Each number is 128 + 24 x the weight over its row's rms, rounded and kept within 0 to 255. Layers, rows and columns count from 0. Numbers have three digits each. The size before them is the row's rms in percent of the matrix's.

# layer 12 MLP up, 1536x384, rms 0.0498, rows 410-482, columns 0-95
099:077140187143094157108134131103140121117112137123112107113137124120064135170095123155081149158154116106155102132117152124120118104132172107099134148131128105120098144088133129144134104145134124125117131134125072150123114113153147157116165110099078124122068103172118099100136089161174125194
102:089109105108147145121105133147091125104127142135103123164152119108131141127137110166147150182109116146115138121136130112127081138154153103163106127169102145145092126110121149109157135131141085105154115123125129105084113117123132108113151156090128141111134133109160119144137129140118139149
104:121118101089138140138134096157102166124137122121114104133137151136137121126134116082093137069146116178097117092137128159125128122139119133111111122104145153126121131167132166101104138152137135109118170106118162109148151106113129136151151118120101147142103137117099134160153104176107081145
095:080114104109110159153136110101117151088090107126141103132098104123136116126153123123123153146140107152138113058121130132160133110106133146172106146114150124108103147105155106099120146152155123133132105115141124151125119147146141121153141111129191148125151146166133106138098115093140139112
098:114152101134137157154159160118129142150156130080115111143118105131093110150114148084114117172136134130172161130088140114141107130114144091155127177114155126126107103088141088140135121179112131098125125148149139085196124121124138120101118172083109162120133063115114123165083144072098186129
104:136109097118113138133092126105110123156176116096158129135131137131101140131118098146119153172139115158103059090121104159138137177162108103128158149130091113117147092155116137111084119103107097138121090130149119119145084105080140155097108135144111146151140107128093149132128147063157113120
105:063118108122140126136128112105150092127118077098101140132158156135135125114137148129142103131143167160135159109105144134145119130124121147134137178100070119129129095199164112123135091137159185131116142195094136149111117123138113158108136135132168108120126125146116171138137108130085116103
103:124115149139118122093122097153121114112080090110124144086100140089144116121074149130124169116108101140125158120192091138138103129122173128069123151126183152139108100138102153138092125153121091158125182117126108148135143106082113144146111145126117112110122116140131140098106142146145185137
102:130175115116117126104129171074155095159122122134129159130117151144153154114093150141066129157142161159091116105144121137090117127140126158148158093101107104160156153089168144111129135120135181140122134080139110134084110098153116121116130126101155139136117111117098161127109147149126111145
107:111154149091153118121144087100126160119106130131129093091158157124125161134177111167173150126087111145146091114126103146127139133136136149165102128074128155095109109112126139117129115185129151140164134145134095113110113143111157107109113090128130125148123123104120123104188101148124117110
105:133112142140164171090101126157186121143152159136165153160118112138123123147135135152162145134150130134138134160114060149122140126151129137139120121122158162131113163127154126097138124136117144156159127124127124152117125118108119123156120165106134138102140165134112153118125123142080110128
102:104139142142140125146084100113123125146145086131094128105118112110158112131156147133112119158192115108136133103188169155131116155098114123152132125110106158127158064127151136116172115103168099145117153127131087127134116153124201126137127113118142091105110114122197117115145137154125146119
095:142094165137144106151124140110066104159095111160099110090157101146121139133152102121107105145103135124114120114130130156150100124132127123137114147129124097127141126137110134112139142106091131136145069148135121128180155133155171119108119120107167083128072109138161132139094159094108113081
096:124139115132116090124158141117170108111123124098147132132127127119150086177139136127119150120079167114142108112087152195101154138129145141133127134140161095125101106117134098137178154092109096102142173134138151109105101153115142124164150145127115198130141126125149107082126107136105148129
102:138134129152098096149116140147138130123133128111146110139130152131177107168103133118171084128126100112143111083151130138091144110114102093115173137122122155133109147145101174137065117146070151105138139135127133128104124116139113102110155107066155159119167132129122097082130085130135155086
103:079110150127108124110088122125087148146179138126114124118151077112118146118157114118097130118130105161111144077124155144129083087146147115134097132136100138106153124098145120139124098101104143128135127158146159133136093177159122147125142120108158144132137150098181148136123134102103089125
102:146139137120137130131111087142133132119178135125107099104156111076119130120143177126118133147103113096165163103164124098147129133138121106174128117108154135149125151129127136094132117118118146117144095141120075116117137096144125172142107055140139130097131144137085114104132112162130115174
102:101083113135107094139113157165162132132106140124141141133175146140137136143142142148146142121126144095139129092147126117124111139144138129105176118129192124128105122102118149142106132094102106121142107099085140161112148064122154088127134079107118134138139141152172153141112109099107113083
101:131102167177141147105120128116148120087166157166122121109160119079139122133139128111110084114091158150135107156172112141131079117104117119135105112128144144074114119135145118107125109148150085121141098127151144140121087169099152107162151104137119155105134088108128093130101156134169132132
098:191137116120124143141109144123148131131089107148081117108159118139122152155101161164101134148121171143099171111112145113113116109131112107129140121085132130163098153169120095102129142172149136112185163089128147082092123107159164139151156121131133109182116148161110146121143134186106138117
099:145119148112160091134131192135137125146153122125137120116128127113096118122098142130124137135151118108123123109125152107134146089113122098114117150176133171148124119152170109087102181148176110086076102132169164127158146121132043127070112142140129166121143096159166161145157110133110166107
097:196164170104107104124120160133143134128129120094115109105119162111122172136101119121168142080110185085146116106149139130136126141120112134112152132144131125164153103104121189130133131120132109086159100133088157106148124157135093108115091145119148157155108127091104108144133158130132135111
091:105159127179135072082112117146127087121086116135137163147128099096092132149085115068137122141134130151137090126156070112095103152133112135115101113122161139179118113145079115151124118159110155115137154166129128094127135158133116155144174138134129103122158107137135165103139145161075129140
095:122154166160117126106118166091135129125111108111192140120118111161147125149145116087134137132110077131128077091167141085152149130114095145112118156128108106107132112149113142115099165175136119115116108118158143123129120122119124089091172117151154106093158137157120190113170141135134128120
102:109095141118136092128083143110130134105109151130127094164163112172121102152117132162122156131185079089120089126094131128140134150103148087106158122157144143109123140124105121146104162151101122119150121152120138159172102116163108111123163115130110118136107106132157175093131112149117125151
096:073129150105093130116120146111108097121111151155166109123153159113178105179127102146122113147148091078146094119151103142095125117139174147140140117092136116115059119100071150143111127120124118196126121141115178135154108102104094118130109129066121164110150138121133100145111077126135121097
096:127120170119088086121127124083103089105114120133136121134167114148136092145128096141060169149124085123128122108127105131167118060131143161156100115125136121120107108125114140098121111127146147122117097120115125125144087118136108154149085123118104137118097147120128092107155144138185154146
092:143125112131158119127160109102107135171129126104124154135122106148148070127065128131084118149084106131113099124106148150131114124133132114129084154134142084118123111119149174192105116144091128151113092155109114103142107126070154135132131123142113094085121143111089146146124081082149112093
097:143151114128164117117127109117106171066152104114080131092133126138131151122168142130114174153138117125103157160121102125109105165096162132151146100095158148137104098106131110119083167118151098122139131103109136141162115110129116120121125115133123078119102166120129114138137104137124113148
103:132132103090134113111123165134105130151100107138183142157127122132108184150131189104177163118124128091123116099130154161106094121099113099098170121121122149113114118165166168136126104128117111118102175177121147142140135127144123137125142163106086115119155100112145104135116160152142162107
100:140119132144130117159104126111122163128127178167127141147141071120144170130129157183109144132146111149135151116107129112136095124131165111140141137143111127115079106153167091145117134122119131144105106144085095144108123091115122111154137165126144136107146109110160099129155116118159150110
109:139122108161112149112141119137112155136117117160153091164108062102134109109113116150137137166134084129088133110148106116171088124101124149096114139100148108129141130102174122099146141157142090098126100128154162168102108149147147114151143110131102103113183136142154102099126100186117134121
101:127175140132144134139137107142091172140100148128151154150121113124118125096086097148132128141161101103105158126144137088140148130156147151091108104148124143091119170109140108120135134103120153116116160214089123143147087136112144136119078134141158121125123123113166090113142130124090109120
096:122166131153104107141087128105092064124106118069107150087125112105100110131110125069123162137146147130144163119121124121105148148121125090081131093126164175145115120167133151069149161130141115115149156094116090137112104096144118116111114167123149102153108172146117150140152129093127143148
093:158152108112113137146144131141117100147056097116128132115117151176120108128153128169122127116141123119127145143143155126125140146146118145125123090113147105193120164078147176103122125147140183179098128147091141124157103130143168111137115121108160116167127140133137121113147130151142093095
104:142137122146184115138111132098134164155143078146134113156150117093156158134093146134133116128158112116115137135132094140124116207105115117152115185122135149141163130092161111111154123135100129152151093103152121133155113110110114157172163161154125149116086155117107113170178114118130129132
101:135137156142115098141135114111108123096118134121118097101150128115141116127125167133114130132182097174148129131107120144163139130134098132142147113111133099139114097129069153148135130087180142111122117118122124097161106068110159133126120132091137147118147114117158135146132120112116133141
108:137130104102122177093132163083160133153147136108110146146163142124106201148154123148143123108094137110152165141127162131114141099095118123164160156106097129155153129119124097158141142161095057177148124093121141112123115111122120103085094123145114089105192131126124084127147129097134152150
104:146114157074134144129159150127179125119176129151136125134142110104165068098160126078118158092107119073143083136159105145185141149137124114105166127164115152108097088122132103094139140121148147151119150124143130108114089110120118122138137112094147146108145127066125108120151123126145123121
097:149125160117126125103154115129159105147143153156165106146111126114082150144128138157161158122127139144149120099139117143172123147120138165058131107119122112135105167155069179144113126182104115121108159136164149131128123151118093137115138087127128119157164131167130131165114126136106104119
094:103142129089116147157135148153086144150108131134163153130112102117133113170083184134118141105139102080186123091103122105153127122106119104155105143096098065179117159104134095132179134132138153184088141096108113140079129123144111145150113150065117117152109149155117137119130135118178082110
103:151187147144139161131121140140100116123138147161139140139107090167117158138146117119126177168135106120166139136090185147149150115120115137128094135142143166113119110116151136124101142148151126144082093128142116148144068113143119086115100145123135107181107160150115115125172132114094125113
106:098130136137098092159116158102125140098101108156108104141165103097118152130123141155138130137092158123121121130096101119130129166154195156163153179149114123124121156156116128135128163121143130122125126127146132104128152082103141180110148137064110138114106107121139134128163162099190169105
104:151154135135112085126178131188122119140080117117084102117154111121146132147154125106102104123109103152117089132145151137121159125147110179152155150104131113139092093106069136111129133122140084154149118095096107094139133133145107139124088134126158156115099169131135134112132121153164174092
099:114121155085123106119172130138166113159171085171113150117113114170124161141146091110147140122135065132133104115134113146150101121149193106136100132134158152132062150119118191114154095130158109146118132116121110150075159164108115134100161133094110119105134169121142082113166172147160093116
092:155140131114135113103113116191141120128121158131171088118109131123163153146096110158118100122161125121091118105120123141137121151108083124129101180139182113169122157134132151097137122147125086145078133109091151146145082146124129125131134084101112169138112123169156111141153095124126124129
097:109172115143140137129099146134131113119089108094123134184126114123179116105137143091107143147163096119074098114144160116143125164106182156114123152131118097103145135140139136141107151121119144160084120100107151108155171119134144094128139104120137171129114129112145125133136105153153106102
092:165150110151157122139125137151171155115170165153111154147158113141124076133160102190086081176167132104141095141131071104134124151161099141118114138097157146110147123109154132118100151119143111113132164121108110139138084094086177129146135120129124133104143127129122140112159114102112141116
103:147140143122143129147111135114172125133145134112094202081148117108162096182122107124141118158147117157147125146159098128121112123125121125182160122101157154121114137115163072186128160153125101120161108149119157157148117123146120126109139145169096133100158121129153143104147126105087068117
099:131143107112158119130112108157191123148110120107151112127137091082116132126105145115128115130143108116143097180143141102167197124097104126161192160117105115166172086091094128174070176116098112145115124145141131092143111119107171129113145117119147151113140109104139148123133135121127156181
097:146078142094146118125169126111120112145136125102153140134133167115111117143149182128144109113137108105141098087162111212128100157131120123106141127164137109142142169134130109127133104107126121109137080121128113130129116110113126144166116152149135157155144153141110115142172148090134152173
100:159181174132139112129136112119126118176166132111131061155126144132136107091133098101108144105117125161120159088138110171149151104138126130114144129141101170145130121130188121121111160135141133149139147194123138091104156154133130137147163090145139089149120134114172093135110080137108117124
096:115157138137090120148136142126173129140093129125147160133141142107169139104110107108130119104112131112129126135124085109113138128108126162131134121145146141129135167152105130117123104136084142112117168112094190115109180128134118111122158126098111151160152147151105158117156124113140161139
098:127168142138122160153136133130127108167114114151140122127156102128163146110125132123138131151135141108134154155105120123091130122114091139125139108138108117129119137096146141135132095099112119166116157133181138117153133132150148138136117133150134137184092103060121108134143085143127156097
102:126169123114168127097139139099144111121116167128169146173108152130086105110149147096192141145159132118166079049118120150155136124141139141139123148139131113124105136109183107105107141127101139124159093125126098128097132089120121154114144106111098135130127115129149095111109122145089087145
100:155099144131085136089107091138147151114107164145138180105097127150104150165090180148117134145154125131146131148120141139099150145094115093157123114157085161131168128125100159117100203141141085137146095122155115127191124134127097112108157145115125123099081142152177115092136157104118099138
096:118099145143119118137138127131144101111146088073184116140151138137088162111119110166162111130110087120108141113113151114093080169088091091150124140103158103121074085090077126117146114128124093135131132107113095110154104111088145148139184110127132138137123120143144147149112153148150132105
100:125156152146120139085163138131130133166117119126106111137129157122124095134124111130136142153123114121128114137142169154134114173100147115122144173157117164156102141115189184135126138168139116134131132118189090139125132142132157107113138184139101092090121092119089141133142144120167129118
104:081109150110133125156106146090144144162109119161105113104159122102089126131171093135111109067133121141145127114133139105170162127097141157132141109158136132090127133186184122096107174071125158105097126146114155139141069093117110097135109126146123109114085126131125142150138111140125082095
100:133122141089155149147137116108090125121150115077166090080144175143126117113130125144146101124154177129117158113140103143160127131149149113156149133093160145150104111128160091133119113133128138164147154155146140155138123145099127106136167123106133122078140155144128145127111112115134111135
102:146140167153119113136135087145151096119132091125136122101153117109113118123116129115109112143127103163085132129106123155126123156089110068131131157116100102151134111127122105132153116160146122084135102168124109164099139141166147148145099152109106144090075122124130095123141133113120111133
097:123122101128127163098121116098081127133094115124128107100122140120127121126133171115109144175111097185131098127093091110145123118092132103119110176089145101106121121124108105138138152191097180115128077133155150134130101129183156122135130138131146141141077103093158122150132160154123138111
095:132106167144116113148142084191135158147150080136117132118109130122113142156173140141130132146070154123133096115070132124127123156088098139149106112102143094149146104096144168089125106148144129166105117145162105146153075161099154121099149100109086127152123175186117087123112129078164125151
100:146097162146151112088124114137142115134131105098089112136114108082144134147156141139177108173107120120077128094178107126149105105104130104116164098119124093174119090134134118103088141168113071143126144098124132101180139077102113115158169137085123112200124104107139093133099126125113106124
101:180117102128113116096132109116123143133095144165114123118131114119100107129133152170149123158129144091093129105119094120082137133098116146124134123177135142125101119125102105137120073131131064178097164131116137115186169125175122141162120102130172154133149135122116161135119096117112113143
112:092119141086152122155154158145156130099130104098125094147146115139140115081157126118143089120176110121108090146058106118163147166124091121139130119104134143170109153103128090145125161150140121135153141133110118126161149096090122148106174127146203167130114136134128089136123103135128123096
102:099136115158107088143169097152067140094141105145132118106138142140165185123137146124115060139136124147151114115126111110158196142083146110147123151156131149152148118094099148125091187143121112119098130127099126106128090111121136110172152134125146122155134130123112147123133135110085138126
093:115079149134112148165124118070136123123168155098124120119120114139151122140180107117102158144117123143126113091129116119169157135089102140171139110173109133158123114124129124080105084110127177114141117135136109120151099130136142094128144140112125149160097126102117131121131164126167110156
091:135153130113141122144115131151141187155151080128149143108164117111111148114166109134162100156096110128125121126124147147130157161127173106086143158179182127075144096128116130146104129153129165105099151119106119122143145093124113121124126126117134152136144147105143158133163098152102122099
086:150152146155120159119114091129103110119112150142154121143128143106145146116114149155169145081156086089175121117144083148143152092165156109149152136147131117136124121150137143144122149152088154145156133128107147129132145131126092159087118160137144077134154130180111166101127136162123119154
099:103108131154130111127130104115157083143118096143136061144138134131114096125125135121123120113087147132118143081143130098134105129095145147111118141132110105152124146119103120137145120108142085112141133114119136093120133135106182109107164174135091151149152108160154131135159135098105124135
098:150099118130177113097116160128154173173090156161144085124112118127125147120145154097139126130110115112107128103157128105118126160134123159115097129167160116117131146115133115133127116141101167104149114102119130153149137079141101119127127141120095112152150146141154083140112080091114115155
097:142156127146117104116087123115123143146152148127157112104136092126157170129144096139110106123098100160108117125137096104107140156098107157086084150085161149114128117106089143132160098140125129148144098133152153129125142126132073132121102138166159153149122128100093145200171125170119132156
# layer 12 MLP down (transposed), 1536x384, rms 0.0405, rows 410-481, columns 0-95
102:121157151116159149145148117164122131140139125129118145104087109139092112128122120153156146158137111104120121098125164146035097122072124100128139102113153123120207168085135108123092121084133147135120124123125100117124134135092123137132105107145118161072104116105105135121108156110149128127
087:131144100112099166118154135108148117103109117094143129165111114180105118135150136079181129147091127142119119125192114087119121119142162157102179141100148119103141158126133097107120151171105165182135135125138098148139111111131137155097134157113136133126073100149106132138140107129097114118
101:113125123133102123112082139175129072112102112122118110128111136101120139105081122158148114118145108128114121133134148162151127132198117149113107130128142091164108147179147151126142105077125145119133131115109158096139124095138117135131158122091104107123126173104139126113091117136129133130
093:108080125134105126149119119166162140098160130118133101078097115110132134094124119117126124142154133085125157127124152073185141136116177141137114135132132120132127118103119168147119136082118143134146095120125152130159118130132093144182146097114119129114143118122129164149125103131182129106
089:164117168111161149112069113098103188105124135112130120099130166149103078102139144168118121109085131116095106097123126151113182082142117090176147174131115138145109162147102122118129136122112129063121105101100092095113131113111149117114121093163141122139177153181109121167067136132135110136
109:115165150128109156132131142105110144158147169120130161108107125109113129122093081151132119129127082149119157149126138117075196138120120111147108114108106123073169097131121102130126151120179129079112113162091139123113156125095074106168104135155134151145097105097107114121136115118102103131
109:145145146143123144140126083154153123096146145095105127117108147185133113160135092155133112110108130180118151118155122128117123109111116097138160115106130120120156164115081166145091145129137165133106094144137087084117100131161083151131136126155093148116146104134115143135131102134144127116
104:126115109085194123158092081136112134143140070147139163140138125132079121123071121124143138112123130143119168135137107129146103121140120112134153118140093166171174115107142126104174154135085100169118109127113101088137156115126128113147122128124116149147139141127114162118104109136099165124
092:152107141119178168125090148169125147129148113143119135143144143111162088134179065123141100144105139164144093185141121124150140089137113185121074131147114115126093097163125113153115133118086120109118137153108103091131142113097175151148124130155133136135118114150123168121098171126116107127
099:134124112129131133148114151135134132143117149146148119122109103121088120149124106125135125124112150111160127160101102123116106139181175082107141143132126152108123100133135147135116194139164125113131093127128121136101143091143116151126134118151109110154163106161137097177116141181162150180
108:123117099175143111151102087112115124087112143150122087099130092136121090133119077132089074124136127181140098137105128099123121125108101143122104145110153128138172098165138108114106170135158120155101128135144136144082141091135132117107125099119139174093111114117122133139124122089110129105
098:124129146177140118141132150146110141126138089141135125160066135144135134110124111156114102124142091199152140121135130128142115122092123128136162143127091093186119097122143102124162114109148113117136150159067142132120163142132123147126107132136143098155137088110123110103144127165150142123
103:126108164127118123126167134155155116153108136137095126090158131126132151137108142107144124071131105105128127089173125112145144082102132114117117125143136129172128112130121109130100092096129174125097127094119154143075142146123118140121103151076115147111134157108105132140157096144148089122
107:131161108108166131145132116125181138107108109137130146131144154164157160097164093165115113059153125111105172143129093079132145131134131147096107129148153123116093112127114096118140138068136142156126147113125084093142091126145120145124144135103133103118156116155041116128117109144142078094
093:132101105119140113166121131135140137131131100105124124175143161148075127141108120142121137066090136131152141085133065153106136133134149098146155145138075094142161127104116099129144181100117165151135137119180126111114154127144145146118089125170118175086123125178115143110168123108134137122
101:118143101118138146114122124108135131124139145182162114144094148122157137118097142160095110101113145081145097141156167101129170072186115116115106113116124125136145150145088107119097148111122110069130074131124130127149146093117107125091125151106145142131081123109130178126079143109129142150
108:101096169143151160144103161170116148159136117097164134108076165085090094086074066118133093108099130146126107126149165161175108102103161141123107112137144129128188124158145100110134087104132180135133124149119141154112135160114141118121117080139120195098094111147137138119159105130116170094
092:163130130100152137121160129147130112130127123143151097099114119155151196081093065158105150133133160148144126129154137113162088155147132153137150120127141114097168124127135148115124146124117174122097099097149114129099144122133135138101118088144133140082138122138144126142131094097133109122
095:123128143128102169170128122118135158064125099156114154091096121108107165110107098172143159116179128103134108152127121091129120130145086179114116109099112136124129115104132085084110151103096110114108142124119084127110128118154116156118115167109121135138104151080101146157132095131090119127
103:073123063158129147139167103106128104084111105142107134124104141089117152099142123097153123116116131137128063155129129153138111130074136121124095073135124138112153178088112107112097084121157080131138119114094148097115158135136123135170121138134125121125112138109080137144093150144129133167
093:092147108158116129156114180138113115144131128155099134151183137106149145111135118143101168094155069098148152105129122172124135164123087133141161132127142112113151108149150095169109141132089103153106097163141101131145109086118127126116140136099154136133126131122125110138087154143150148112
100:131154179141114085108122103140134142104124101144132132143131152119186127110147136151147128160163126129144107082133144101120133107165124131135143130122148139121089120127110145087119127117114132160158159148093112143103128098136104135147133132152151147115120167135164147110141128146123086119
091:120129149081105111164121188090105135089131126145101144119113126137125103192125125110095103127121157121138107142145151134086133088101150136115116144147112117149102089144124136133165119079081126110104139130127170103095081119128137075150123120115131107130155119144130133111115102080133139153
098:152130096164112138124143150122126146096159139156125130141133152069083105111107119135144098152135124110110147128111105140110094110159166126120137158133128154132128165156162096075145135143120142117159160132148167074144123104093083125161108165130087099147097161099094169147111178150161142149
103:130114152181097140118075123134124150184131113138088151151124141135082161099174091161121119163130108115135139084118127129099105139147125096148126145140101142124114102117136127160130125098148136129104100127108132141108134139134094096129134085142099162125126132157095121134146140139162135113
098:113148130100112081101136154159145146132124134073111085104098097108169145110128141145156132118114164153205104121085126179143166122091121123075119127145135102141134084142137100145121133140122095099120075104135160116123123148122128092141177142120130150125141125124177168121108134119141140172
091:095117120065122142113116093094145105112107126094106126108075128139094170118112133091147090094115132150143137148106127079144081150130146087093139086118147107081112144143127125119139137136144114102094141121080116147128131132101139106124143136150143113122111104111099129126178116103133107119
091:145107109113151140131120110168143157134155145138133123083161150116116105159125148110157164132134129112149132110112102117123126160089134149126107124127131127187098112135103132091147148138119127127125130113139109105085164100156117131136110123140084147121130167122128120088110146140102170147
097:156139105159136129119129103090152079159099125161153111151104097170168127130118130102119050146115133095114110122114150094152123166084130123132120132135151149127173095106147136149153100098088101142120126128139129123119104149126124112126080108085108105116118111140139093117157094122179124108
107:157108119149136144136139139134152155162100133084135123105126131169142137128115130122166100136104137093149105145130084157113121144138121107104099090118123147114118126137135120146107109128123156143116099148159145138107113147102117120124123127127130118115083042124141130126127165160116144101
098:102157138106096145114151083112138141115067074146067104146148164121129106138138109137145081151090122081095110160146132126125135105155134128141123119135123093155160157107108117113103140116117169157135145133170097106141107121104124114089064135164118074144139120155113152115114178120069114160
098:167113097128101158120114092126145103128156109114148113118134108143140135097118156149112141087135136125117098137106170126125120126132098104150121079124101121133075068138106159131138126143089075124133133143086177178147132154162167100118119143144143125104126078120156104113082178078096137130
105:174145096138126133138114162117135186116125131086094103136100108066134135104174118109108126109125135173134130146157126161135135118131127090141152112131105148114114143130144167105103119090119078131140137118162139128134128095141112097098105091102134105143128155113129128136121144098081136107
095:123128118097160151088127103136092141119097116104124102152117134152149132080123085153107080126064111117057080149151126092118123126085173103122101149144132104097118118157146109108154107133095138143082151110125148112132127170110096161131121135153114101134109090130068141121123091129127107114
091:125137139110147154107171105140150146119146145135115156091146132148140160132131108114109161124140126155150130139118123138139140098135153104124060161149132091119134086129130130114125121128101107130153118101167138104124122088114152101093153130182145108090147115122116164132111102098097145166
105:162132110122110106099132113105140149083148074122116146082124120092130173078136139138156127144153176098104112134145142148150102150120125105097117137168168139112117161117142134121135075116130121116098100067131086164092124134165139077156153136146109175082146127151098117123144143183107155134
101:143154071143084151116116102166127133138154116101099142119137135165153104103115100155172123139100156176081122115144098165118121155142146137167104161145149135123165181117124065109128126153130154140093146117142092133085162128134116087141112168117108138128073141107096115113136152162130143135
108:138135101152110082117115101132151143135152162103115117101136120149146093133127119164140147127123143109105121142107132170107098116107132107116103142170091163102089200133129079098161109165123101092147148135098100110117185148115097168104146152147180100167173143112105138130089133127155129141
104:091130108074134145115117135120130124136122167120127125104114098141122090136097125080156126138146131092150117156100111111150125102115178131093147168111127113124125132151066091129092098112179196128119137135143065147126156148111116128130140157085109134129126117127134145079172131146119139103
099:083152096111162108125133151144123143141092147152101114133130128176127135144124108179134138106144130113116147089097156140173133106150078124150125087133092144117164116155175092163116106127124124151147133101153133093113117154126090136131162146121116115094152138149100180199124148113119151140
092:137146089107139144094117136166177142132110127111133090108172129111125139096113135161120108171120121104113156171104140087113114119156133124134131113116160138082147097138126135176125112174120111127160126144116147108153119148124176120161117113124122157100143141158139121150153129093108122171
109:157107147127152159135100089143154133165131123155139139123126114075151093116091111126162126099156135138159138110111165128087143155130111148132107135158129093104091159104099111136123113119161126134110124112116161126151137157120082151120181136084132141106104148092082153123119090135114141118
098:138112105105124120105098156116113120116107113103114088135106144149145093125143122107128137145118170088148101126128123099097119088172091126145090070107113159135114099113147120117114150087117106109115108110137126131134180129126145117123095175096139117158161104110099148137125103141142123101
090:143139103102089156114144138120137156136102119159131139076146091136163109140107130165147145157128147154077139159170117144109100144154146111124093133123144098147110118163096121141114130153116142147128106127120154134141138104130130105166143103149150117112134149139113140134137136140143132150
110:128121105109172126140115142142111111189157146145128111128128116126150130134156114159082128121095123132111100148115121106049117116120134108099112131121103112115133104138131157096116123110193123168147109135159078148094141147101120143110095070095162095142174146117161160145127139120122148130
096:108136106079138143144149142137122115147091130134093142144141134134149136115151127129094141178138148120130142101139141127169107117140115126133110130125146126101125116123148113125119125134150159129108083126147122118084126127112150119135109138140121141146191124112101154139114073139145131146
107:137133079132157150076113159163101127108134159119117130115129072138122129132113130111113113113093115174124145172134105111130160144144132165126129131153109114107158110139118148137118095117131124155149144121135192151147123136151106102115078156140096109142109134135107096135140175122168162099
080:102138139110175138104124131094113154161142107086153126106137151123116144111174135112126167119148136149169131132138149124109110103120115124154121130114142169134120136100118133144119114114113145123147110097103182131091126140080099157160171166118101104159128092137169112138121119097119107131
090:123132088149093102122103143150110154148128165119104119105074112145104120118130139099173144152111133130146111125120111117099156104115125137099106103150095136109114110132138173090116102120154137109139127133087195118141137127088115118133131083064148110153130111115085113116120128132139168152
109:106060111141147134093084129110131143104125116093099152094105129119146107114105085161159102117100108125127151155106087126141135103167120149153081114108179142113114153096102130139123101116094102139119130128134133129100132111127105109132129107117142153137158129098121108114120078148117137154
104:098126145111158178154137163057125126136171115061098120118125135165095149107141132118141102139114153153107130131166119072097125098163095141131125160100145145082120092124137126078087112121150110164180163116117173146164102093108135071135147122158166125099102106090131127151125125121133126106
099:148149150130112142126123101113139121122140139158133117097114138110071160098142164158122124143111162109116132117153143127121188149134134116176127090120107123083139180137110141118135161118113107133132152097103118138117078143122161126088116113106086130103126130081129087143095150148086170106
089:126091114117096138112107102150154137119135122119108138103108109140108107110158124111134139131121128143116106108138134113166136069123179127107114168125118078128120106115133102091141133143086143109129107155136141120153137119095125144139078108167120073117123132140193113163093144107158132123
101:118114125120163142109137099103116154126127146109131118069168132143095116140158109145145151119108127110164135137133112073087112126116112118130109130116165137122128153136076143102118093129131160184137142132135142105156085079128118126136124126151124135158133112119112090128152139105157168118
097:113156127092131131146116087088093107141138151075106127130102112079112132125162141119114113091110139090138142120155130130106125133134090139149139136122107134104140177133101183106127118151146157150115122110117108164128165155127144153131149088134127123131132127109135106104108140138153136110
097:119151130166114110121116153133139118121107144163113155162134126165128100120162130165090115171165150123122119057094119147128131167119123134132115128121113138112114104078144083135094129088149145126097112108097122149111100119109135085148142143091195151061114147091101154101123129138132130132
099:147134135109161098087098115123112134168116100118138080154097099127105118080109131130128138140139133162145110157135141130118081107164137149138116132112100138130102097129092151124125118128181128136121119101140118129073137125149150164165093080097124109160170123091116124152070152109098130192
094:140138135118095111114140164122108131136123088080075120117087126075118097112154104101142151115081139109094142106130122103133142105129124111111150127117125151163165154119121118153118119114129102107146131119118136141134107123113145106146103111185132128116134146084077128188130137122163142132
103:110102101154142123139161118143105167112125095156144141090156147127147157109089101082165144120077141160153146131102166077156122116101113129105146135131085138115120162082108123137152095173145091160131168122153105089155175148118094120115130112148123129111127108096140121115141140193112076113
100:133113082086130109120128127107097168138104093106158134098102164153132132144139141119068110103103154131114146151120113108137145128140145109088146111111138088116152133162086150135128152122113162107145097117108164136135135142118129122143116121150094145099110164110105077134120099135118137145
100:190152128133119106117150107123113123135154125117125132147134093119131123163127106180080154134134155116127114104150121109145115105155164102104137107127097131118119094146091112077080099137130104136140156155124106129055149143138116144120097088125185124163131117137124152151154161148140122103
104:130088097104158111133143094137107164086123165132093131133158137133110130118090138161130135104075122097139162138113114130107142123121106121091153105070132131141124112131173100144113119116109091087182121136140081116181085115110124115132135133125122145123130125113114132086087109150140177126
084:112078116174100099097139152115123132109136136142112117090152120136125148135162094133147123128135132080105110111143156171125126130124118133183133115133124144136156062157133100118190107115078134123147136135170082083156096154106113128123121120131135177129118142158110122117133153175102115136
104:150122148131166123099101131115125149110145118144150166140138157129151119099126120125146085122088133131136103175170122126152117121116179159153114142151119159119139137141151132136089152127123149113158124137101131117127111163110174157141142132117125157127100139190171082132162141183147132098
099:140095135110146170104160124131125133154078139127109157133154136126086134102130051107150103111136103125104108124121147121166168128121123111101151088088104130128125126145100137126122104141161068091148142097081140133135124123144106146166099130101092130119137139152066116124119083160118120139
114:107109122103159113171100176121126132143094132147117139127147146144113142148132091173174097176139083138139114121123113143139134119170134141103097105136104184096129087114139116128098168114155161157130125105141122122083141159084119129109126105111096078135184111103084105115115140159124090108
100:159122127139090113132133101141116142128082135164127144127112141089154118117065133186131100111076144127102148137122160153089105084138142173166138148110143133103121105155139148113122131132128116124174136145123088119112129108146106130121147128121088143074127152128180162152124160138094110118
096:072122148142175091083153166134134082126091155074164150142139121161110081077109118156190116115102177103104144107132163131138135099156149117143114115106144124087144139097091123095119074133109090105093100132132090100108120126116099112125118144120104126093094134101112127128132123117077108094
092:104124130108098157100093118142097095138140082137132100136101125121141115090104189170120103102121089120124126149154150120105127086135148124127157138119174147146160130141114126154136111111100125143117109155172183138079156147137127104114168095127151129123088120152113130132123157128112106121
094:115146125095161129116138070118151104137168115148155113098131091090134140102098149163160117141092113137148122169094113130132130144163113107100099110104144107129153109094139094115155135134097112115116106116127109114112137148115139138115171098116143130151146108126096113096172113080126149118
094:097148089133144158122134123097143144094132143132161156129148100138145147105118133137127128142168114139133130158119161101086076092132124148167120109121090123115141091129143116131119115121117154123079133131171108129118139176120143115131125067188151161092125105089125138107101122147154130090
098:113118123130122135135121133100116098135130159148100112130073122097150098126172138122160145117134122151157092144174114148108115115126119122141088113123096171110134131112139123114125090111159157137151116156151117131105131159143139074135096128112144118126130089140130182124091094104112091147